{"n_layer": 14, "d_model": 256, "vocab_size": 8192, "activation": "swiglu", "norm": "rmsnorm", "qk_norm": false, "attn_scale": 0.125, "init_std_o": 0.00736, "init_std_up": 0.0389, "weight_decay": 0.039, "warmup_steps": 200, "schedule": "wsd", "decay_fraction": 0.816, "decay_shape": "linear", "dataset": "wikipedia_en"}
Each number is 200 + 40 x the weight over its row's rms, rounded and kept within 0 to 999. Layers, rows and columns count from 0. The size before them is the row's rms in percent of the matrix's.

# layer 3 MLP down (transposed), 1344x256, rms 0.169, rows 898-906, columns 0-255
101,230,125,214,256,175,144,210,216,266,161,239,165,223,243,217,266,266,132,239,181,188,211,219,151,175,248,183,247,227,162,110,219,279,173,260,212,173,250,152,231,149,173,179,255,251,264,205,250,179,219,171,250,163,202,236,172,257,199,194,246,227,197,241,206,170,130,213,171,218,162,209,224,238,147,197,196,238,244,264,157,210,208,192,218,208,209,208,137,252,251,192,212,220,135,172,172,197,183,193,199,256,200,214,193,233,154,294,228,179,285,242,294,228,132,192,171,199,231,230,214,151,216,237,190,231,133,172,143,181,202,245,231,219,235,162,194,239,131,252,313,175,276,184,193,259,154,258,201,264,178,228,207,215,196,198,185,257,146,165,189,221,182,176,194,181,157,164,192,205,183,183,205,210,223,168,115,274,93,145,161,200,225,236,174,152,223,247,186,185,221,170,226,243,265,152,280,181,166,202,235,243,190,229,157,121,180,218,162,168,210,233,150,261,163,197,205,179,233,176,165,168,222,226,205,178,179,238,129,134,176,223,146,289,217,162,200,208,191,224,256,120,252,177,212,162,227,127,285,171,190,165,198,215,208,198,199
094,118,187,247,210,210,165,202,195,197,247,172,221,216,200,199,296,146,265,252,153,153,204,194,213,275,179,240,181,229,260,189,179,202,235,194,241,207,224,258,213,186,211,196,218,246,175,253,234,224,234,214,211,212,209,140,208,191,231,151,161,146,305,189,224,252,263,143,228,225,181,217,251,222,189,109,193,141,243,187,148,210,201,221,213,252,212,232,312,179,160,175,240,229,140,230,206,291,204,95,227,280,114,174,157,113,214,187,184,255,272,191,262,169,180,174,214,215,150,156,145,218,187,160,205,239,216,236,159,154,232,220,267,160,225,206,227,251,181,203,222,270,235,246,148,222,237,255,208,151,208,207,184,166,160,182,225,159,181,170,177,172,142,159,194,201,236,171,211,171,251,121,194,179,194,257,190,215,134,164,211,264,161,225,166,231,218,166,203,171,182,197,116,285,178,233,229,179,114,218,286,208,194,202,197,248,270,189,220,243,175,156,180,220,180,190,188,211,255,212,190,238,172,149,162,216,225,220,249,193,261,260,168,195,211,159,164,259,150,151,226,127,176,167,167,247,251,219,199,194,207,166,206,208,315,190,227
097,168,258,195,244,162,215,130,161,206,132,295,228,194,160,161,231,219,184,175,193,304,169,141,276,185,232,203,207,251,251,207,230,195,227,200,230,197,153,217,185,125,242,147,237,259,142,191,270,227,180,224,270,196,174,246,225,170,234,190,283,154,173,219,227,193,175,210,162,237,219,213,240,146,236,213,225,216,278,227,168,158,154,168,191,256,210,186,128,246,271,259,206,266,191,207,204,213,192,144,173,193,178,189,223,221,193,186,150,238,169,146,258,187,241,265,149,228,179,227,203,220,208,207,238,222,168,175,205,231,147,177,197,260,294,255,256,224,193,221,201,194,232,210,238,211,274,207,189,238,221,206,139,189,200,209,188,272,185,185,263,254,167,175,160,148,177,221,174,228,175,184,134,222,263,191,40,212,227,255,253,106,231,203,208,176,157,172,146,216,199,270,179,204,193,223,233,216,212,247,244,261,168,127,185,175,222,227,193,208,215,214,218,217,134,198,135,279,156,223,185,271,159,238,254,172,139,213,280,233,217,177,201,239,209,151,134,169,234,168,187,189,206,218,210,217,260,165,224,211,195,207,193,138,125,193,132
098,201,168,248,180,143,156,108,189,220,193,214,187,235,202,189,202,146,212,183,115,106,217,181,270,192,236,158,197,257,155,169,225,176,184,211,188,113,255,219,270,176,227,199,209,165,166,184,253,216,219,204,170,149,163,166,199,224,214,238,189,173,163,256,229,222,160,163,243,227,193,284,187,194,216,199,245,158,253,172,264,245,253,121,154,208,192,237,156,176,197,125,163,221,204,212,241,209,159,201,215,262,160,201,213,156,205,213,98,143,267,221,245,212,180,231,125,267,167,133,152,236,87,199,129,201,235,274,130,185,172,179,162,187,206,187,275,142,139,127,222,211,219,264,166,274,170,203,162,191,212,151,131,271,230,269,206,259,251,197,202,224,205,219,159,148,197,216,229,233,233,233,184,238,198,197,181,257,215,183,108,219,203,219,210,227,235,181,198,186,165,213,220,232,206,143,260,279,172,180,167,157,154,175,152,230,186,202,196,240,171,213,160,160,243,175,159,183,145,207,161,197,181,235,154,250,157,191,203,298,221,248,204,193,225,237,141,186,257,189,241,220,264,164,206,268,222,216,230,271,202,245,195,139,201,239,204
101,142,246,225,143,236,212,246,161,148,154,194,160,212,228,256,162,165,180,200,186,220,189,235,186,197,184,104,217,224,214,193,243,244,199,117,251,192,154,182,252,205,159,274,218,204,215,198,201,228,133,218,192,179,214,220,226,280,154,174,167,248,194,204,107,268,176,179,266,148,201,222,201,116,119,191,208,203,166,256,120,216,160,206,268,218,209,188,123,218,221,202,218,264,236,178,236,223,194,206,226,243,156,266,175,278,157,184,211,249,196,178,276,182,161,174,205,147,137,191,143,226,220,110,242,180,172,110,131,161,193,207,236,219,240,188,203,237,301,140,216,227,188,258,204,199,237,136,231,225,198,225,150,163,209,273,225,209,287,186,251,197,185,272,129,171,196,188,151,180,265,160,256,219,243,203,242,217,240,223,270,196,228,176,169,137,246,221,180,114,142,180,159,173,215,199,193,216,178,221,211,255,209,205,201,123,208,148,129,221,176,193,243,234,209,213,164,213,194,243,243,228,226,127,182,191,235,216,114,183,220,211,199,233,145,177,216,157,223,165,223,231,220,212,202,182,264,202,258,278,163,216,283,217,235,184,223
103,181,231,192,196,209,269,185,207,289,132,182,233,156,197,214,141,217,317,232,214,265,227,205,115,257,239,222,268,226,153,213,168,218,242,258,177,238,236,111,185,173,212,229,140,169,248,206,212,227,231,198,149,190,173,184,166,233,180,281,168,166,217,214,138,143,290,175,236,227,151,238,148,227,236,194,221,119,264,245,211,228,183,124,179,174,219,162,245,181,148,238,200,258,178,240,199,257,230,247,187,286,286,204,231,163,149,196,169,176,106,184,181,285,203,240,224,238,194,172,273,174,172,232,153,209,167,228,111,234,244,161,209,148,186,162,236,164,254,177,154,265,200,214,199,148,139,217,208,165,220,239,207,247,123,220,190,192,191,199,185,203,169,122,194,148,228,268,180,223,254,170,157,246,198,178,255,155,237,232,224,176,215,180,273,119,225,260,199,243,129,255,220,220,216,153,228,219,249,125,230,205,197,218,242,204,168,212,212,190,194,166,265,164,184,231,185,205,258,226,167,153,168,198,137,138,226,196,150,246,221,209,233,184,163,202,159,225,224,229,182,205,204,185,225,187,222,193,198,177,169,215,257,220,139,137,186
096,230,220,299,208,209,307,210,239,212,135,191,113,215,212,213,207,167,144,226,272,146,147,187,233,130,212,206,213,193,245,227,193,166,114,192,270,178,240,168,160,145,165,192,268,231,223,199,148,176,135,173,223,289,149,167,185,176,190,217,127,258,238,177,215,173,174,206,217,217,237,264,180,161,260,221,192,106,200,238,243,126,229,196,217,190,159,205,150,165,188,199,197,160,181,193,225,190,179,222,202,250,223,252,186,114,209,157,182,112,169,182,227,294,132,139,216,175,121,215,156,207,184,139,186,213,114,197,208,200,166,191,209,167,180,161,152,149,219,172,220,162,222,151,159,151,250,201,183,216,235,272,283,206,221,161,157,162,190,183,189,149,165,216,229,266,208,254,189,231,199,268,176,180,184,157,242,163,287,126,148,202,245,252,109,208,279,223,232,204,243,154,173,141,135,193,214,258,138,217,192,201,215,184,232,200,229,256,255,186,181,219,211,161,134,209,191,186,203,178,220,138,275,225,224,153,163,203,187,216,198,236,189,217,196,182,235,253,217,243,199,232,139,200,176,244,214,178,137,179,191,216,188,209,241,196,268
097,196,183,267,180,238,224,193,218,237,196,208,224,252,179,201,210,196,206,207,180,148,152,227,170,143,285,223,253,214,208,213,195,224,113,177,142,155,223,253,268,206,202,123,212,183,171,243,231,211,166,170,216,149,200,224,223,219,157,195,182,173,205,248,153,161,102,147,135,305,187,236,174,178,269,201,233,192,246,213,210,189,188,118,165,213,175,142,229,204,257,225,199,198,224,167,220,202,208,224,174,235,150,236,174,335,261,242,208,220,267,247,128,225,191,186,149,199,138,119,230,209,206,273,210,165,146,153,144,224,189,194,213,212,239,210,293,183,216,192,229,260,257,240,144,158,186,219,272,179,127,234,207,231,167,183,136,193,189,266,257,228,227,179,192,199,212,193,227,155,194,178,183,242,188,273,194,164,169,130,165,223,157,179,136,229,245,230,175,137,132,256,256,204,183,211,261,216,231,203,230,241,164,261,193,140,226,121,208,197,186,151,231,167,197,187,252,164,237,218,216,306,208,235,283,287,207,217,264,223,167,228,191,215,281,138,184,181,201,179,199,216,110,248,208,207,196,251,203,192,205,230,207,195,154,209,203
101,239,256,243,147,272,189,209,125,199,232,195,119,201,214,151,177,171,207,130,192,170,230,200,158,241,173,151,217,209,184,118,263,162,205,220,274,236,242,146,202,225,183,266,179,191,232,198,209,159,199,197,264,110,169,349,262,174,232,180,223,122,215,190,166,107,167,193,150,183,221,159,230,156,233,265,246,151,145,222,181,210,181,206,168,198,235,238,189,263,180,234,192,151,175,139,181,198,121,206,222,198,193,258,210,153,202,158,188,232,217,237,247,199,158,168,178,208,199,172,248,206,221,223,202,222,268,250,178,228,200,113,197,186,233,171,218,288,145,199,184,194,214,204,196,145,173,146,205,114,215,209,295,175,213,274,282,214,224,221,195,193,230,219,190,270,119,212,153,242,185,147,145,184,210,251,201,254,170,252,198,236,232,181,204,168,199,150,174,233,232,201,232,184,246,205,178,235,130,237,216,224,173,186,173,251,207,147,126,248,202,198,234,292,200,198,112,237,146,191,260,215,177,177,173,199,295,273,156,222,198,166,182,162,150,228,217,177,199,182,181,244,177,236,235,236,165,157,185,225,146,192,164,219,144,224,194
# layer 3 MLP gate, 1344x256, rms 0.189, rows 899-907, columns 0-255
081,159,186,147,154,165,204,229,201,236,263,150,151,159,213,177,199,161,217,219,165,253,220,198,203,141,241,193,170,243,147,222,183,145,254,217,162,141,208,212,244,192,229,265,138,160,206,170,168,193,197,138,195,263,184,237,190,215,248,189,222,145,210,216,240,179,255,172,232,180,184,200,234,205,198,208,194,187,150,272,138,182,226,264,170,187,227,245,236,248,211,173,228,232,196,144,206,256,284,174,256,258,181,196,86,214,177,233,180,239,160,231,191,158,236,231,200,196,251,212,167,230,187,174,165,219,213,190,163,221,126,195,191,175,169,228,174,228,211,134,144,240,230,220,259,254,191,151,227,195,157,209,246,192,232,242,245,202,186,207,222,125,215,261,250,283,150,137,206,145,167,193,219,187,237,182,176,118,185,151,210,202,174,176,212,195,198,213,248,232,215,185,175,174,166,193,216,268,210,240,256,133,270,160,190,194,228,151,177,149,203,158,214,102,177,227,190,211,144,195,269,219,267,183,127,188,181,109,9,170,186,177,312,196,214,231,187,180,265,231,147,167,185,227,191,170,166,164,168,156,176,231,153,114,212,150,214
105,186,289,169,257,211,220,156,197,217,138,202,165,187,191,135,235,152,200,192,237,212,240,226,189,232,135,177,270,161,233,143,229,186,180,162,140,127,197,208,165,165,196,280,201,178,102,137,223,246,139,232,278,193,247,256,204,202,214,172,164,266,166,196,222,256,241,178,186,163,193,212,244,202,223,260,226,206,251,208,275,236,230,221,196,180,173,235,173,234,285,203,185,254,170,183,209,241,144,191,165,202,191,178,226,183,234,161,240,192,249,202,118,245,265,249,156,182,269,223,250,211,129,162,274,178,205,229,199,233,218,245,167,183,277,205,231,160,108,217,196,231,208,167,214,244,254,186,271,173,168,203,203,216,175,250,233,243,253,169,129,151,292,165,243,197,198,139,158,199,241,254,202,240,220,159,192,166,179,120,225,201,272,182,179,167,228,201,103,113,153,181,158,140,174,232,231,191,264,221,232,191,119,226,231,269,210,200,185,172,171,240,161,198,221,135,211,189,234,243,193,237,79,239,245,185,186,243,208,160,217,184,184,227,199,228,189,152,214,138,239,156,185,216,217,191,180,253,202,216,176,144,227,152,257,180,200
103,170,204,226,203,282,225,213,264,262,269,191,232,274,302,195,191,126,175,223,181,263,131,227,192,185,158,180,157,246,221,225,160,179,210,248,194,248,223,192,207,197,157,215,189,168,131,103,202,217,94,281,150,190,189,182,229,179,264,189,195,211,249,211,246,166,193,175,189,108,206,266,244,187,203,214,168,234,182,252,275,189,175,207,133,202,183,266,229,233,255,192,184,155,171,206,262,162,153,176,205,168,241,156,192,222,209,145,184,212,260,193,182,201,104,183,221,173,165,169,204,253,173,255,221,221,227,231,223,166,188,195,254,171,161,252,165,212,228,245,178,175,211,223,243,200,202,181,190,190,143,171,214,156,261,169,188,192,237,224,150,241,92,227,241,191,172,188,225,240,140,170,301,247,158,208,224,180,192,241,178,163,207,201,216,270,135,210,229,163,151,240,248,203,182,224,234,251,290,230,206,225,222,180,166,202,187,270,205,173,129,169,211,293,221,254,257,136,173,158,226,230,136,213,230,212,197,218,309,242,177,139,174,248,210,184,188,216,163,209,255,168,214,245,160,166,252,180,255,228,138,172,156,249,239,221,216
094,231,179,171,169,214,173,198,265,290,209,177,204,211,219,221,216,237,221,232,220,150,172,193,226,186,238,216,245,203,166,208,214,212,233,207,220,158,245,175,216,197,323,196,186,113,226,302,175,237,221,207,135,252,224,187,257,187,203,251,125,264,179,140,287,211,165,291,182,182,233,188,223,250,206,153,176,159,239,208,267,238,137,217,166,214,255,212,208,186,246,163,229,240,243,154,195,210,212,181,193,171,248,187,147,178,195,254,211,172,168,198,183,165,198,260,200,225,247,199,227,181,260,172,183,189,197,257,222,183,198,258,178,162,245,254,217,217,227,184,225,212,166,268,241,161,177,185,196,239,230,192,205,186,216,116,161,277,171,194,142,194,240,239,131,249,130,185,211,136,271,249,181,186,213,214,185,275,234,178,181,181,168,170,253,124,227,251,156,109,247,221,164,173,154,155,223,219,207,226,203,168,182,215,250,236,216,263,112,268,209,175,254,263,146,182,146,173,222,250,146,128,245,141,195,323,244,159,183,211,249,174,214,208,203,226,162,216,156,243,200,153,266,284,232,202,234,205,146,244,169,262,155,217,183,201,175
105,247,159,179,191,183,168,181,158,239,169,195,292,222,169,235,230,203,247,225,170,201,243,247,172,126,210,241,122,205,159,177,172,208,204,237,188,218,237,154,206,218,156,198,192,189,144,265,210,215,156,182,205,147,181,222,182,263,236,209,166,156,228,154,209,241,220,256,197,242,195,188,192,209,207,244,184,159,175,228,173,140,215,194,181,188,259,221,172,265,196,240,177,217,203,121,302,180,224,269,175,189,277,157,224,145,135,246,166,178,183,148,250,232,160,233,201,266,238,257,208,214,182,158,175,227,224,239,236,182,230,197,190,133,164,137,254,180,180,142,200,235,172,214,204,189,208,155,210,170,226,187,243,163,157,172,170,107,235,128,200,120,158,229,225,225,280,142,187,222,245,156,170,109,243,249,230,221,206,161,253,178,202,239,193,123,211,199,178,189,264,310,154,202,162,227,264,288,203,168,233,168,162,203,135,268,293,196,252,274,265,289,194,267,183,249,208,191,162,155,213,200,263,177,197,159,192,166,145,226,221,193,147,136,184,186,156,159,228,162,135,147,232,172,205,237,229,209,215,250,146,218,158,173,237,225,239
091,246,175,183,215,154,186,251,219,105,217,177,290,196,143,194,184,169,293,218,223,218,179,139,228,171,152,106,232,200,208,133,237,220,219,158,246,223,224,218,211,136,183,107,203,213,182,151,152,199,190,240,186,246,231,240,199,204,162,205,220,237,243,204,158,193,198,248,182,182,206,198,214,187,178,209,203,204,219,277,217,183,177,230,210,188,167,209,169,264,202,176,278,291,155,199,151,155,218,115,157,220,154,213,163,155,139,195,244,185,192,237,237,154,215,191,177,208,215,197,224,193,164,221,188,247,264,218,207,227,111,266,127,181,194,179,277,192,199,248,131,167,269,187,259,168,163,203,225,179,226,181,159,200,147,226,202,215,234,194,183,155,224,260,153,214,110,177,168,191,196,249,266,180,275,206,142,275,229,254,143,196,221,213,194,195,149,196,172,160,254,217,271,191,203,202,261,190,247,186,213,141,190,237,206,203,181,115,187,202,140,182,228,194,229,144,155,193,255,169,162,204,177,231,207,208,45,108,198,239,209,181,158,100,275,181,235,226,157,174,205,175,241,233,157,153,162,259,139,222,223,137,210,219,182,197,224
096,194,204,116,160,197,186,223,214,173,232,286,161,178,223,185,207,248,204,218,264,143,231,223,180,131,215,198,188,175,161,166,270,207,253,156,212,217,154,169,187,111,247,176,189,212,266,203,172,224,252,243,235,196,231,226,173,186,139,178,220,174,192,307,206,141,256,186,261,199,119,109,285,217,201,210,200,205,266,181,186,157,220,199,204,233,152,181,189,254,193,235,233,152,192,200,185,231,146,202,226,154,206,170,177,212,237,226,157,221,198,263,198,237,219,158,186,220,133,184,176,152,160,186,144,166,317,182,201,139,197,158,185,197,220,196,157,249,126,156,146,202,198,161,207,160,252,195,216,200,266,241,186,181,163,206,252,265,244,115,143,211,155,257,187,233,278,229,192,188,216,220,254,169,179,220,210,222,226,180,162,230,220,178,290,155,247,98,144,254,168,225,225,224,183,222,204,137,181,196,209,178,191,263,297,249,162,220,253,194,204,182,224,246,180,251,217,237,207,121,151,203,125,144,203,219,244,142,187,185,160,222,286,154,205,189,184,226,148,156,183,148,234,151,202,176,206,125,128,224,144,150,228,147,194,211,219
109,175,169,222,244,132,222,170,153,169,189,185,231,230,192,206,233,225,133,229,186,214,266,183,249,173,210,209,237,127,168,258,197,204,216,269,228,224,193,168,159,216,252,215,102,191,245,251,229,241,262,215,247,193,241,147,234,152,208,230,213,175,179,198,141,154,302,230,166,146,171,124,170,188,209,220,240,218,220,233,179,150,196,183,262,156,157,263,204,223,239,186,227,173,210,213,196,200,111,188,210,243,196,243,199,232,197,264,257,186,229,201,149,140,208,201,157,223,248,292,180,213,155,139,266,215,247,197,235,269,258,136,181,210,196,213,168,204,243,264,219,122,239,191,182,204,186,112,251,95,256,188,204,187,118,190,212,230,211,230,207,214,218,190,220,189,204,206,254,204,217,203,178,159,229,195,192,189,230,195,102,242,220,152,170,161,191,238,204,190,260,214,214,205,202,191,226,212,189,201,230,188,176,151,127,166,255,231,195,236,171,226,178,181,195,253,128,262,184,99,126,261,190,140,211,148,247,173,205,121,192,182,278,195,216,252,201,163,225,92,233,223,175,269,267,287,200,186,215,173,272,247,176,190,224,147,236
101,190,187,174,176,217,249,153,288,210,182,238,215,201,167,199,203,85,248,280,202,180,134,214,236,190,189,272,219,174,144,210,193,198,165,190,211,199,223,222,191,177,191,203,216,178,245,261,140,148,139,169,209,187,203,259,273,140,231,250,218,182,164,153,156,264,214,227,168,184,184,181,240,113,180,161,243,178,215,194,230,215,181,261,210,253,144,243,148,169,142,201,220,165,176,137,165,141,217,214,164,81,187,99,188,207,154,206,176,181,184,213,182,219,222,195,266,305,237,255,254,192,203,216,232,262,183,252,159,221,216,238,187,201,101,166,246,203,184,159,169,196,233,169,128,158,156,156,147,164,192,244,180,158,125,228,145,216,228,239,205,220,163,172,180,164,138,184,242,181,188,248,287,222,174,181,225,143,229,205,260,178,233,264,177,172,165,159,197,223,263,257,211,160,166,156,236,212,185,252,225,225,283,219,177,249,272,225,239,173,275,225,204,212,177,201,227,212,225,185,201,226,175,290,234,276,244,170,233,226,219,209,219,159,206,225,193,235,197,175,150,157,194,246,156,160,127,213,206,129,173,125,184,181,275,207,218
# layer 3 MLP up, 1344x256, rms 0.18, rows 899-907, columns 0-255
088,242,195,189,211,236,160,264,154,179,262,129,163,165,199,249,223,206,205,225,182,201,163,189,163,215,236,225,203,203,205,228,201,229,159,298,207,193,216,268,269,199,215,167,167,190,228,180,200,233,226,166,110,153,227,119,279,190,242,208,223,215,199,246,180,214,259,164,218,144,163,255,213,135,200,186,94,236,253,126,162,135,189,269,265,255,175,216,146,247,123,250,217,185,174,220,265,214,223,159,246,239,176,174,242,147,178,193,210,247,217,171,212,138,189,209,177,211,184,221,262,137,233,153,220,171,149,244,154,185,204,241,205,197,182,187,198,183,140,236,224,192,231,173,130,211,199,250,181,272,197,285,251,216,188,226,176,234,201,245,163,195,185,212,214,223,204,182,236,228,227,170,258,244,196,189,176,185,115,129,192,207,176,223,179,225,176,161,176,151,207,268,165,259,172,278,200,179,196,259,193,216,268,187,183,160,266,187,261,276,252,201,212,254,205,138,216,205,261,205,164,245,145,194,225,204,217,185,277,118,183,207,175,287,248,120,202,255,216,170,152,154,167,220,204,314,194,148,199,210,255,154,235,160,265,161,163
105,261,159,208,236,193,225,267,254,105,191,212,181,186,213,209,196,226,203,163,178,194,232,137,204,205,185,128,196,189,177,255,145,234,245,209,219,256,213,178,216,192,220,197,123,141,224,244,232,183,168,224,149,228,214,164,213,146,175,225,176,214,269,90,188,175,174,233,161,197,135,242,178,237,174,198,211,194,163,202,267,173,160,241,113,242,163,156,214,149,175,144,237,166,163,215,133,232,187,137,156,154,226,232,225,144,149,220,227,252,126,196,193,272,149,185,243,198,163,251,228,180,137,187,178,189,155,284,267,206,184,236,221,192,177,118,178,163,206,229,157,289,241,262,272,172,217,219,265,244,197,244,249,200,210,228,186,193,98,195,176,186,229,207,211,191,186,199,239,205,191,194,186,154,164,167,185,218,233,251,229,192,138,163,187,208,221,222,194,234,209,162,333,193,177,189,216,187,198,196,270,85,262,197,218,187,177,158,178,232,169,222,180,234,254,194,176,155,120,280,200,259,260,191,147,274,187,222,169,188,211,146,180,231,150,184,225,171,225,225,181,262,202,164,202,212,271,265,189,233,218,258,141,193,235,198,291
101,254,159,242,221,246,196,202,185,213,254,273,237,192,180,216,222,168,217,237,225,211,122,178,277,212,111,223,165,123,166,229,201,220,182,209,170,208,184,149,180,171,110,239,229,192,202,139,230,221,241,170,254,201,206,188,218,166,130,171,109,227,265,193,283,171,249,139,197,211,186,221,217,174,237,213,187,221,187,241,236,220,167,148,154,177,208,190,253,272,224,204,249,114,198,213,215,209,188,244,145,184,201,187,277,234,204,191,208,174,249,240,193,228,198,220,184,214,180,254,204,301,194,221,204,215,186,241,190,216,204,235,186,166,275,195,190,174,180,221,190,176,166,228,196,168,209,204,139,138,191,211,186,202,235,221,159,191,164,133,125,238,201,197,201,183,217,178,238,192,242,178,298,129,161,187,164,235,215,223,227,184,201,172,203,213,159,215,184,229,209,189,188,166,224,203,251,291,339,215,221,245,192,238,237,169,182,257,255,222,210,202,190,260,280,174,217,246,143,222,219,216,133,201,254,162,214,242,210,175,103,143,134,251,246,254,118,193,213,249,257,162,193,115,91,177,187,272,207,217,183,177,194,314,227,161,147
098,130,154,258,216,207,164,208,219,210,270,223,208,188,228,214,158,183,224,203,221,188,282,197,236,210,142,160,217,250,266,241,282,178,120,219,303,207,188,217,235,167,139,211,225,195,256,166,201,190,197,220,268,208,190,201,224,237,275,207,240,190,166,137,189,228,174,189,262,204,121,326,176,192,248,191,187,166,188,206,169,210,194,163,227,183,189,190,182,121,187,191,260,232,257,182,214,266,174,234,113,218,202,178,162,287,200,218,159,227,217,215,171,221,110,213,190,165,232,160,165,203,245,184,186,282,156,215,275,171,167,176,272,172,271,176,206,186,169,206,117,197,195,235,192,208,199,233,273,169,167,184,292,192,222,215,190,162,234,199,234,169,172,154,210,264,204,213,167,205,196,186,175,209,175,272,221,160,270,222,188,196,165,204,186,167,242,134,201,255,214,205,196,173,208,216,167,198,324,195,194,101,189,241,155,179,131,304,152,180,238,244,181,228,215,173,244,230,251,232,242,176,148,220,254,186,223,246,212,226,175,135,185,203,221,138,153,193,242,277,230,184,218,227,175,193,209,225,166,220,128,170,128,160,262,203,261
101,196,209,207,212,211,121,185,120,201,140,217,211,149,188,161,129,236,204,184,180,214,232,223,172,168,228,234,246,290,155,211,210,152,201,175,186,167,163,227,182,274,260,170,193,159,219,218,213,167,149,93,216,214,137,171,169,158,187,293,208,237,224,264,184,122,144,225,212,191,195,197,198,225,146,212,226,135,200,213,206,276,218,194,162,267,184,210,158,224,180,185,277,231,203,178,216,158,206,184,196,315,217,192,258,162,214,219,217,175,146,179,183,231,227,253,211,194,184,168,313,181,245,168,222,210,229,182,217,175,196,210,136,149,223,148,236,193,219,174,273,210,237,194,191,162,203,194,266,156,198,145,150,190,129,265,218,251,198,297,197,135,246,159,200,137,265,235,208,136,181,209,119,193,226,123,232,181,186,282,199,201,204,223,226,119,233,151,163,203,238,187,246,233,233,226,180,265,200,160,185,216,144,209,224,217,201,190,153,244,149,207,160,178,220,157,203,213,177,147,134,132,193,191,214,199,296,210,198,199,238,190,212,175,226,137,187,192,234,170,275,117,233,190,266,242,175,151,201,176,112,184,220,223,181,108,166
092,200,156,185,171,153,208,249,238,177,187,274,250,174,219,197,251,234,224,132,202,237,194,285,204,177,230,139,181,168,204,91,183,182,244,152,149,217,233,226,213,162,193,195,267,257,266,189,123,80,175,275,215,230,208,203,155,177,219,172,217,266,137,192,176,209,208,256,288,216,144,216,229,213,242,214,200,154,199,188,221,198,182,193,198,177,176,180,293,152,156,177,207,208,251,216,187,198,267,203,174,263,195,170,160,208,182,195,223,110,202,184,156,126,245,157,210,192,258,188,159,198,147,268,134,255,228,166,188,243,192,242,193,180,193,243,196,221,198,237,125,178,163,168,217,172,211,168,187,231,178,168,122,163,126,205,180,174,159,133,155,216,250,225,192,205,203,233,188,158,149,264,267,230,207,149,197,274,186,213,280,172,251,191,184,257,217,166,212,163,223,194,163,175,258,179,195,211,152,111,264,228,100,289,184,224,178,182,223,187,188,260,183,193,205,191,155,200,213,125,186,186,258,178,216,142,206,231,205,183,240,164,231,169,222,211,253,229,216,187,245,126,120,167,244,200,160,278,152,218,144,204,220,270,168,177,157
102,195,204,189,208,208,182,190,223,189,184,189,256,227,226,186,137,209,128,189,192,209,215,134,126,222,164,188,176,257,175,136,170,136,142,126,200,168,242,221,192,178,189,209,190,187,241,213,233,209,306,222,168,209,181,216,235,147,186,175,160,143,131,153,199,165,190,205,221,244,252,227,307,240,197,132,142,113,145,172,222,229,155,127,167,189,225,294,240,213,192,162,238,185,168,187,197,187,170,269,173,203,143,154,206,195,184,216,174,183,157,185,262,168,256,202,186,151,341,131,156,198,248,197,182,221,238,221,236,211,184,187,129,194,259,281,211,181,150,220,285,176,197,220,167,250,186,205,232,185,135,178,262,186,277,263,138,208,241,253,282,240,137,144,220,209,162,171,155,216,243,167,188,253,239,219,210,197,163,168,159,245,214,201,243,156,228,193,181,183,217,293,200,252,201,207,195,214,247,243,117,191,125,263,174,189,206,228,180,220,171,224,175,191,213,238,191,193,269,200,139,191,184,254,216,221,207,200,231,207,243,203,226,167,180,212,220,278,241,205,208,146,254,219,238,234,140,210,188,232,211,142,110,246,237,256,164
109,195,185,158,173,124,166,268,228,141,201,154,279,205,174,229,221,246,196,187,237,245,192,229,216,139,182,185,183,221,239,152,259,147,267,211,176,204,215,176,129,183,158,215,203,207,208,199,179,204,160,228,226,242,208,145,192,119,212,200,193,227,253,209,134,177,238,246,170,244,129,179,156,217,181,131,217,156,245,223,194,180,187,168,234,211,175,194,224,120,180,159,171,267,195,227,186,157,285,111,186,194,260,162,174,223,191,146,247,190,132,181,208,186,175,283,236,220,218,205,138,239,173,261,258,172,213,227,204,195,191,176,204,231,140,192,248,242,248,267,230,286,222,103,213,217,271,218,201,213,182,196,179,205,195,143,197,260,161,143,142,259,184,151,211,197,213,239,186,197,177,298,149,205,249,164,191,203,200,194,259,146,189,209,171,106,243,237,233,233,249,190,212,163,181,113,169,203,189,168,181,269,241,177,192,226,224,237,229,176,239,250,193,149,193,195,165,143,179,218,188,146,228,304,151,114,178,235,249,247,199,262,176,174,166,216,162,282,267,177,252,161,254,129,127,204,200,177,166,242,179,251,253,179,175,232,228
097,201,204,190,188,174,202,180,171,178,254,224,190,229,224,245,166,224,247,227,280,213,128,253,256,249,193,222,214,254,169,160,199,146,118,225,144,235,161,188,235,182,205,176,199,209,110,167,257,199,201,260,224,127,240,191,224,221,222,133,221,211,197,194,172,132,211,212,263,236,170,244,226,216,179,178,180,122,209,160,193,197,240,155,252,205,193,269,158,249,262,260,224,198,248,233,204,231,228,168,166,214,114,230,240,188,158,185,247,205,175,140,159,234,206,285,238,149,241,187,187,217,289,189,179,196,167,133,269,219,210,184,237,229,161,224,213,222,185,205,204,139,256,191,157,235,206,185,164,210,121,188,166,102,186,158,199,200,236,279,222,225,214,151,201,247,232,185,221,113,178,176,181,228,154,163,187,234,218,179,203,204,274,243,195,169,215,180,193,292,141,217,307,233,188,215,203,266,196,287,169,229,272,177,228,187,203,239,237,240,290,216,196,158,240,255,171,271,217,178,210,201,214,216,158,207,167,224,239,200,188,190,204,238,153,137,168,297,229,253,233,96,170,189,181,222,244,216,257,208,249,165,221,292,197,146,158